Weights of a small transformer language model.
Size: width 128, MLP 448 tanh GELU.
Architecture: LayerNorm before each block, biases, untied embeddings.
Training: a variant of SOAP for these matrices, 4410 steps.
Each number is 128 + 32 x the weight over its row's rms, rounded and kept within 0 to 255. Layers, rows and columns count from 0. Numbers have three digits each. The size before them is the row's rms in percent of the matrix's.

# layer 3 attention output, 128x128, rms 0.0807, rows 51-127, columns 0-127
095:139125154121096124151105169084093158133115110140100107129157128160170078131108131049124158159137100092160082138117148121165114153061181103128091107126135130120090127103124049172104135124156098157119181096119121128153166139143082063108070140125125144210146114146117062104126155107166162091196148180098160135171155084129109125108124172141129092126095089151057066147169194114131128122175
092:123081155102155180141111092076086075114155159167075146126130098160126116176083115120113083119175144132127109146176120087130146127093165110207120103139131108168090122091140146125103161185202080064188099169109159128128147105080105147198145123120123146080101116087092093111107111152115122151122139164191076128158174101125153147148115135115164125113108151071126166136146116140190060182146
100:084097150141091140101090111134136177139154145157163113135165129127154098108074122209129113168145129149107133142138113093138074111116129135135191149140078133089197148125135073137166085159146128136114155094100090103123107185163103112108120089097099126145162141102150103087135117080084117119101065089105063091179121104171139105168117074116159079109224182150144166112150102109175160061133
092:141126070120142126073127121125133133108156118072125095098131098134204125093122101113092124128071167139101168069100112111157120063148055125144116155090158098109156143145127150142126125111079094062124165128162118138192086158114150157138165156147129148093133124114098148110122173151157130168156140143070185098068092148138105114094107070122120147067144152155250141139122072129134109183139
093:200093170139127101133097188129096130158137130185134181186131129096113106065120142121134148116139066087118151158110073108132111101133128154105115152101099119153157128048138139153166100166115137141161101082169144096119128120126087136116114134127130064085111127122190118117168201129132124129108165132107057169203132163110129097080129015109144137119103201144157122132147089122151148102097
084:123123095137092117118128098118155116084098093093145065077110094157148103106110149146072140103128144112100130112138112125173105133088151122147160127140094160141112084090098110147084153111145147115186149044180168146068186129170031078141151127116114135106106140106085145175091075132087129202152116130142144110081099104180125139130065104085152203127135121107072126164141101174082110147124
094:113156151051098080091183119114131163095138092149154112147111134072108127138122133096120153146139153110134129097124105147136161140119123142051093137124158136109132106072034078107133134053107111167133112138190153126190143135126112169084153114178108201147112170108124151179144063140122168096163141137108090144072070140138135176149117100079123136172115118136207087131153085156174105118146
103:145086159113086093099143102080124139146124127125127096121158119090116126120152103111093156126179102090152142121127161187106174127154118168116086093114126194139096131145147153134149148160086112151175132119107167162172223109111143114154127217156100133150157089105095099160123161192133048147173146157146131149080129082115149152139124046149093164068100206077142114115160116131100115164097
090:135108120140059118111135125090112124112151165138136166134132113158101157137108114135117129152138092092109148125168130091093158095119165107103053057190134073148134074084089120109105138109127117112092083145161111098161198131154094095057171156196133088168107098134144120116086145155131112165154153139128156149146111095141119126181129190097188037091137178086096135155179075102157167114138
096:141123147087130135148128173112087100105180165136120114134157116199133071096180101106140126113107158088120146115157125106126187130120164138110114079113112131157142081148191166081144134136140068140124056129140133149185218119118132117160136148163137069105149077149079087099132126142157121090118176098112152059165110105191178148166087150170112172109111184109098150181173128129110172170106
101:114108107141120141133131104157122141137170154109119122141130109172027138094138128137120082074149133192143081088155119190092140100123133112111092114161105167132111159159171125135104196127169127137131218168147119151152161109086113165193125072179144123094125101181153171149120140125097140164162083130149157165101177189132128119147160163117120204105109183155070145057112115129081114127134
097:096128121131136124134125176124166132087119131141129080145111151120103144147155117071128131160083047157138147086141104110089124196108149144146185063154152162118120112133122109151169103077143150172131150200118096123125085085127157148149139103136127160129175138089099130181155142169101111092128115125133089157125183076128091113188100155139126120103188197128050119174119173053038146127137
098:104141139163111122078144135136179133095141132211154144175163121123145129189147130115128159160164147099175103134200131172173119129213140124088103096174100105138122114089159144128126135168125163195128161151107151121084093141173140100128145130120099100149125112120142065239133156065124161174086142134158118145117123095170123140095077130139062128175056147143125134142147124148153075109088
103:141100115110160125127119093037111080123103114141071153150094106082098154075132111110113135138178123131133097127132137151113130129153145111118153103210148147136141067122127098134164057106123123113121126191139076087105155157131149166048155164117093108206180146116148160163123119183140145114134132143135134122161128147072150109211100138135145102126175201157198113178128150101151186116159
092:126125141149091157123161092155105143100086108073071115128120129201113214120164125130127154134170122168165095142119193123095119117133143090115104137147149172129136107131122065116107143116079095161178170125146180139193148174162094133140111066156155156132072138182097205155161128130168101087193157083151197119166108114156143156089137137133144111107118111139125087107075158144132090155187
105:145069091093103162143152139085094105156137119180145140154170137113134148104173164106115118098136122112116110176102149155097177106143100069170125136119089191117112090087166070085187177156095110140114168125103187137128139069114128158109148154152124065119146191116108091151134099183173074129103151111107161127086122120147096166127141166107114123165112091165147096175240110133129084139090
104:150140105106134128130161143106161132112130157093145095162066125141114122126122150116126130108117143107115173182092097127049117109149186088174197156138155106118134084152092188141154165109096111128136129125122143122106139111153152119073142104162139088136159094143134102050072060109145146142120143119106124122191028155088118139148119161061178184149138149169186093121161075146115051101162
098:103089085158107119137164105082139129179066103109126193191148131156098104147108123174092058115156121116118154144094119148105121184110124070113173144184147154101129145176151102125120145109175138072198166138096136167190094138108123147083188123142110118109170146115123143143136172181109155121112152115097092127180148111156142098129140136142111134114174147099156133106085095058058067101189
120:121190151106104125084125140134134123161158166105202121103111131102149096100184152117100118084132150178046111133139175104141163109132088136114165107121142158117156137151100144081160117094175164113122089206134155151163084174075095124167071073154170133137101093079097072120095140108122104127160164138108139174138170163141133129142132151117164130192176080135127130141179166087160122136039
105:149118113095082148116139173090061126114130130093104161125108149111131162127150133137097146118131123139094134096060074154140142106088099190091143130136123097150127083084116143094129117094179124086143125140133123156117127081179131134204122137212160087146165129104160165046125135169138144126149176102191078085121120079137116164116124132099193130182177016138121094114102152115094135112104
110:113082131198183102121100077132137110132111105124100104115123110137073132167140137148104153129151194185121104137136129120124142124106154071148077171179136180132134140092098170136122139125157174070119160148123160155148117161103139201159140094134078095147130137198132114194097120093080183150189136127196163164131148131096097097150174147144131173097108110140176171139060060129142094161150
094:130085146141088080127090127096131156117112131126168153080137133067102126160134143126084209092070125162109150112106128130106146150130138140183147158124128130148143105101111134160164137137170114157119124107136114143125133116163179097077115100214163090155190122101172171166050102101097193178180095129094111167094155055125089170148062126123110124110069176138115164108176105114124078112126
108:127168150182165153125112078126105081143163113155130151137128114117138125117114140151163126151171169067098101111124110162132098159134106190164122144111105153063098163120135115141119144167134152109126129127094149089087067075129133175081156105069104124156139191074100090055146145074147123150145124169169115183148158175166187132164168160111084097159102064138148084142092062167100155124082
105:132138129120154161067121143125126138087136114161142090107155128087172072110172101070085167176142055100102102094122097165115100152119148140192168085064102164116091146140094153132181158126147163116076172123117120146082123119188168083099099142169073135079115125100082103126102140173128100169147166128119182158173163163192120137153073132114128163152144188135131151172154108157099117121081
107:104092135125093114092118143102128161125156172117114114135143141159179137110150174117142135149119126160134150119099123114097068113105151182102151105171121128084155161034131144076116135205130166122142134122121102143111212028144113141128190154091181087069099125080126081151104106101155089170122159104067129126069110155147125148121107157112098065067138124097157129107151107149135192144091
100:127077161134165153156128142092131161091134122163152096143108186162096133183195072110163183138185128092111129158135107166113122101107109175077123152155155120106083181146154145105147137181152167175119150092112131181158086072097120144098069100147124088089140177123181116130157117155072127101169106173096086144067140152103094109177166153126100141160109122056117133174117100108088113157093
102:078133162119081168128092159138117132141173143125148149169145096128140158141165154147126112159103122093104112136177128082120168182123125140130148162129155103165137087141099112103218158138102111136089134156049197168151160164173178101152111088195147140097091128158078130117096137098097091125147149029117110161188128102149124118077132144110167075133122203106104146120125158060118114090104
093:186108119085122120104185109111138125114136127159094123107103145150088132113121159160106088110142157188102161111146094159095096116081131127093095129112123089064103124079134161153105134146185103085129122156161183107083200143122000116130160129169114056156073109138133124145170122138133104149153172128152092117205127108067107076100094120116115102095151163117175110145130076129094104128144
114:142123162142144150152101154129115132165163235099142198129155110088131180132142152139156182154169129132111117079167129150101110119090158128163044141144111137115144143121152157178098114123188150102082166130114106141148165133069139133132125131127099080132167097145148080173109115138101129126120159108182143183202104127187142169165178104111137139166099080199188059153099141108108106132127
096:102128080139158084114127150126090171153132133167157118151159158098151129186159149160106129172149155133123105165152079094149110166174096073157144147119122152114117179143110121146095081130177119121100238132101168133038108146123138139146133169154097177100076139052120121186062146145074180157116114114144098140171139154110129160107064102079112104116127125101138135135093144139177097170087
105:133142088171067103170139104145127128136118152075124114103145119119122135127102133132105196100114199066098124132170127105149129158185165206146081109129110116121103125085130134104119126107093148077171089154142109171099182112117124134139181106160179158120113107103127138093173112057121163183176099128154131065141063142110132053145161118175098077092071124124179108123125203110134143123095
106:110153192144140150086145134141123141118124141157130126175135123135146129152112110160159100095141183124098107168087136178141129143060133162123158170142116100111119101087156081140151165183190095114139144116101130108137088154085083117140126174096121100055135093060097149098167108086103175089164142145146063162120084145120154087179103192115093195087111096141124095125102151081141102030111
114:216118135112130138098149124159039114188125076132133135159178140112126147117109155103162191136149097129114094135075130141143125089101134129125157167139088142111138132133093148102129139147153118098204113098123101138158136150196124140131104166116066100120183126141086152074136216200142070093135184127100100166125161159141120102091126071160068111160087106098129149118111087165177107111108
119:092183142172083153076073080136114116138075131134126125094155149113160209137170176129097112107121123104111153124107136140115126118134129188145130124093143139140106090164114173155134090142165085080158068150148122127108085139109149154127157222122140129134106092126152130150114152139143083160136117138161214144141192117123099084100208131120130178096125078146119192114112169077067145078081
082:113110101141097070086106145099147103139133181085123171076053137110163095138140176099158133086129130182147153077111158149125124142138099139104078104149127122113098158137160132076160168091084137092088124177135145131154186062103195124158127129222210170107103105091134095155109088128151129148149128112135138182092165157122153159115089188123149116133094126126153115138146120156200157176128
096:152135138158106148158119167098156089139130136200139142128159147093114070131144116124131174153101179130131100126098122117116167170157097072139096126126082167166132110134104133143122119131127150154141112134098106151079117161041128202121125089143146144128157146134101118174099168155112123118133111108149213133095160123138150145170044101133060099113171194104046177206183075123101102156133
094:116084139123154106118131112120134110127149098138120123117099133165179128133170155072138104134125181124153062092152133136135151110132114093139137071092121120115118159152109160077078107161136114079170120099118167099111133134105132111178185100121158111113192116128133123078117189096138148125203127149072085044145166102165137082186105215185084079201076143165138123135082163145125132154107
094:077161063143159116151118112143124071158153161161135200106073143169113106098148137133127158108134136150158127092141157150149131126211115057126145147074106134146161113169087130088092136112060107181146144146124123105134101106107163153200079084093138182097196171121170160172113115098097180121095113151122118149130132127123150156113116105087148146143128100129092161149140057146144099207183
101:174185155102100150136154088051103091122149155105121122122121143110126110147130092089142187130112153145157141125098184118064127122095106107140084135135151111132134150152066133133097147151171082087072133107178175081142188129090094093173155141145139144125181122127112154128065161121041113095143181162101060118117177130152127129147126216147171102131118130153126179165117110157069135177121
095:129152134154111097150125110163104141154103161190161119120182117118075158097135138141111109168191158155079062174139166088173128124116136125147111188142145081149104155144110129101155077102120119130158098163182143126187112170112114086132167133155112136102077111106115169138117156064125113136161138145180136182148145081096173134128134176172150189123148115136103155065167054121208124059115
106:096126173042147118087143114148159122148100168118087122193111128088168172105107133197146131100152088145133112111122067168127120099129152119107202104137157140160082133161106181124141161138106122115145107175140064111127200118151106130188147180161170076144081120128144145161082054118105118159109179109154140178129117079126109124127160185110168082111113137147110181078094152123135096100161
096:173121109131168134153154137162120112103104123168106118096146160088151184087175150120098167111072146142103120094152157127175115128148127087118136086165181176078147096084083098151137105069109099157133072139127128098121089143051157145170171169186118188144122106114087105155143147181140134103197117160153149112105100113141158140224112146082159129202071158133132114175116140147124107101149
119:108088152117133120159129174111130147130158083138126170095079183122140173114158114176078136120089134094089152143160161108150088070111123131128160086116164141129142117132030073145093144128150155086119073066111125099091088089148150071141112066116156128175195142141103056147121156111084163165107079117082149063171119131147106172160161086140193151145109121124139170129155098141100128110137
112:130125117117127090087190155123108157150155173107132135108113134102161118126107093153141162155182095154145142105123149102133123196129116180125112089118113116128141167149142140123175101140111126137099156107068130128184112128149151136164110174148102194142131166172108135146159073106144098063177082114126062120110193075162133043057112062160112141185082184098134164094143184109176140145154
104:136161194132127092116124162140155146150131130166125116171137170200163127108139167072133135151094113140162093180116106113076111098109145117120144120170181076165141093144132097138089149112129121128153122146133048091147160121073105130190094177110160125061148107151046112105116124087088094103159123111069142092089103152132129137080166164074120097135076098091127173172158050092123104117152
098:121132169141122110131134144098128113162113147107161114103113114105151143153148156118097164129101180097146223200153168095137160102144140126123182123178149140113167114151124137170124134118127143154129086111146127107099122165084175089080142146154143112149191032178070123141104123114135132088127124148074179115137155160182170076130171199126081120142107141057189080095163182116124108123175
088:156172116112068101089165130154091101152145141126151069138085125094132159154107102154159135137140061092116116154089136127126124113153101129097146102118122114081064146143071101106119121097139153147187173131098150069120161113164141150162119071107078186132112204117109184106125126150056104092100145121122116118102149114127138066117144100164175065166158100080118202154187077098137183134133
107:121147189100105138102098146154109120159160140119173118128089076117151090131115126136146130136108126144103108139129115100105143074215092101163144126081089110138151092113098141121105109136158137133075174141101129104117099077141202121108083161174146082117094065100159109136056163126063178124099140131176090119101097120075141186046157071143155134102076089094167156158095093099116170139102
095:110153102128095124123115120091138145173142125099075142116103162164115143111138142099145132097105115150130133108117125143137090167096136181151067154073146135110115148205171128066118158133134125113134115094105153195118180105140046111179050130134175165119095161122125200150212096134137047157105138104076140176147157206165131114074133135156140135110168142154126105130112067145116173117142
089:056146152125105110168109113133096111150128133150126128138129174124190139173164173131134155161133185168148096161140120129120117099157126207101096130157158032133060142116109132135150113149153154125094140111097132136129119165153146091153183128122123113111149085112182164122049125046117061153142122135164118089071132037134143123135150142164072094171072100089105107145145124114095170136101
096:093127150043112151096128150154134115181165176154136130170138154143097108143161143131178143128121106190120188128168093122088175144165123105125137127110181152111118145143118121085150075134180141158102151163114143169110125114085173116203129139124073108166168121075109089173151175184145163087150127124149099155172121102089112179161169095078051161146166123089071156152113160099082111143131
100:147065115150121119059104115141132147118172136168109123079145143126071150150143132072131171121145130164114194122130115125141118113166182115129121154087108096132134125149108222133164139143094080115137103145186133143111147157068149143099183146182170117127150094094219139136143149147164176112103070123085146152182145168135110125108098171119179094172116134196113173134103173180151111085169
117:136126090134141130127114167181087123137088141163108139107127171147177120070144180148161116140124127133125155146122140151121106121082135105171115111114115121073153132113117060123171107136083100127091115110141145127192069185174149121159073168130130137194126076150062072142106133099192172057146165154128144111147111164111081126070203099092141163063192126110106159129171153166151133161119
093:136042142124218144129117131144130122116191111163130132146151179172095141125094082136153129103132116074123130098149079114135144148108091164138130133166162159168101174157165185121147190125123088079129094115123085118160140037139178131075142191206101125117132187153143155159184138067102142100111174164163104131162135161130144125118156077101167140107104149100163132120141131114175125097132
101:063076141145174159181138135134132120138131091166096102117177189161170134133135127145120106118112142135146166084067108129106069158127114125115121160083165176111064142075125110133158161099129149110102169115099124108202147090072147175133150106137133119061139179168173100167146107174138163074144083111158133146126119120192099125123117137074108103130126171192143162195151111141118200169122
088:141149144189114167096110075089100161085138146117154131119131094165104185100116121140110109145141161126171088128121111089092112124125162196169151149179124139134173115167154164136141067130077132091142151143135088169169133141101136153103182076117180069126109117133171199116125091113131089124097101126122130081156150204144150129137123195140062134105206183136123156160081073144162156176127
093:146140113134124144161128168110112134150109174167088137151159152114159148148127111125150156182066131126183135132136087102107078125181153160131120144163133149110153145118160123131132078075079166114102135137153076096095157140105137075048165160106110123119109123109075143193124059159095178126047182146108094140134121208123098189128123149112164081100145166088126133199113160107072185128123
104:144140126135113141081059159134148134117095132087131173164134118184124095093127162136139155130102094125092143083122065139119120162120135144122172182109079183186138156122140133113140117145119099130081104158138087119140140147109160139111081116126194104124128160081133134091219079149161159142110086126088176143110123193141042152121087095121138136146126212022099119173104107106112116104101
088:083142091157101136110109166127121109184110166174104101137111104187171156115137188178123113153092158141141187131142100154180172112123206107080129122137096094135137103132122185131148120087128120132102148118094083118138145161120127086141171131110112081116139094136126105107134182098085111162111152132110106145149125141137220087130098206102147059190162120057114157141162090132146089083197
105:110157139157122095152151137172155138103074094135071108137130121158137125160126094065105121150115123159145121141137155088088161166131170160116084121179135144163161139115146075182159150078111140118176107139177097130124107223088134074184157110136134096072154187143111133170144095105083151110101167107147124165150147155050149133113049108119169147057168180134155141161099107090130152161151
115:125093094141144090094129097126136153144135093069127089122102146134143128094139156089117176187146107147093080093127128108139135207084107128151153139133169133136147164185067178063172110099101123117121125147123181160183157174155149142127120093169129210137150118200119109120146153155112127134180132147086155105142159197141085104125165205142131079148107145160091078120099125096197142124080
084:114138162177053127111102121143128074153161182161109166184160154148148126115144137111184151086069139135168114146113144163138185135131110139129124115122084076139132141159157130178115177120140071113108154147143135112094182187107162092126098160147101105115168161135072172043111176097114100143110211097193144166128143122178152079109107103112160146126167138132138142153167108134077062155118
104:128104107148107105119098079118103155107150065114084098071113145225126128133115137146062158139103121121171122124198123097134110160120141138168120198102157155136106126109111136154071111152146102158133141153137106192131136178098149123139107134083075158145132110104148075085169185133112163149153076133119156053174167162112136130089082111080123177129082126145115111111179158075180056132128
106:109148149143094107053112131164129121165149158153123146120169187166152154090173162159167131112126117153113133173084149123152163110172111114141115123127091136128104091146118120130162150141088129129128154108118142131157164106080149122081124178112177176145165088084124108127151136204185150157128035100101160160070134087187210084086079128144130168174109156173089137092132152163150129097192
104:163126146197143136098144133180142108183141185128136096102145109175130148151143094149111118129179102150074179140152186117142162122097164104134139106139122163125114123161126196177108121141165187080158126084127109085138037154114092085179184108111122106091135144191092112161142106168177084125138139166163158153099161125151128027159174157096143135137176134123157136097157139156109131084131
096:156139098145122175092190164154133146186134113120122158162093118153089141139138120114140216128145132154114146085132087156163117169156099070114196113099166155115167142180146123149052147122091083118117102134074119128145081137132131084143110156156147126121195155123117150131114136187152145106120118170165116106132114098187133167133124116086137047112122112059082158122054140166086107209118
093:078087175149160059135171081119159156081161081096120105156098074147161110153141137115108080124142162123129067166143129123144136078148141095113150097117176089113129121162143087097143193171146114154125170134133207138159073102124115141149090087132168120140143080078076115102105121135129184151141132119054078138168109160173124106072116147122195177134113134178180102120170169111135123119102
092:135140091170183096145141119137167148109117135100129139127114141164116163102135162106095108087129198107125131108112087173116128136134141159153135154114160109087130120145183146182118109159156124137146099117119083154144055091171126161148138128174079086143066124072137126168162134102004125106168073175130091173154132176045130141127138078159200153145129071138180136127153144093101154132123
092:118085121080121095097095122103089142162125137168118127080118165080145125083129115085123180123170130170095111115079130106142098106116141163150086156124105067128112103049102138151183118156094150132100172108155152136133140162109130101160145056102087062131147085163107094134097163152123180176128144165113134185095138165071142180095095124190170132119117112078154129114154086175196200122132
102:104150124153125185155122144116108130105128150180118162136133121179203107126119104159130133175085146153158113086097141134037096128191122103099126143129089078194159114129132145119122097142132094097082204141151102102101077141109197108181163095105150146090131129074148174115117174110233141122105142077159158097158105134168093152110164149124076084163098112168160117143130106137153165134127
097:115133086079124132143141101107109105143138139119093081125139107152105127073132134178115149115147166183084113115122149157145130148108115131111143097128128140114158078185128117094134129143103077171154089143133130159073172140161064069189109091093142155173159163082131178080126100101163066187162159132129140125138105096092204152206083087086074201114138114144097061078135115134111117115105
087:142125164165121120068087109118147142112064098131155097176157075125103097130114151080060082151141123133112083134145127107135109141168143105088146117183123153130134085072136140160148097116147130155087105179083137082091149153162152131097165145085095116068119064126075097197113106107112153127105145144136190174170117143129109140138125165105130171065098171084097120108149113128058067057160
085:140106155107128143151115125114141130140095085095143177101091180107131152123136072145101134082089190115111082086151170148084098111150072164091186154133112143109215120151112133154111084104153112121148078126123095119150048097172132120101111145136110068139090164146179141160156153156112137141119207177102156116099143112047107112058107126158157097187131104162170145136105110089071131147145
104:099114154093125096118114111097098124117148134127146080089110077117121153123122133142089098133118147163162162110117110139075143076116113147143159129154140088146119126140146127153111108136141141113191167158143085115194136093116128130161114113145142094106203031144156101063066188115082110180124068148100115074128158073114145154102171115140058164107056146176141131076201118062114127143106
098:076167070177132099135186110150102162135146172139148113132119101150141106112118144145118174119115149182150134138107099171104146139138148126142150090161119131095179125155162064125106138089127171151151202141078109129145128175146093157149101174173166166119140130120150136114102135102038176072115110135122143093185066124205125102134163085104086189107138089132159050168115154094089110119172
083:167116110114099146120127165137114137125134153071087102108117124216147121153148139118145098200140167129109099133097118104062078179175101131156152176168106076128069103101132155155085116127118159096131201127122157084133156158124146188124182132148119129137102096154113123057095113104103141125111146089149156144051054143102136142135098140151092108185145082136109088160051082119159175136130
101:125153128112116089097141110133184140185113109112109091129110120119164169162093199129117112111189136140137095112128137140172127113120153177138152157125116232098086099118138159157139128131151159110153125114101169136130160130113114127173122214124111101097140028100142090181159057157120109140142185140166121170158133147140177090059097135166151138135099125146187126132055074081128119114170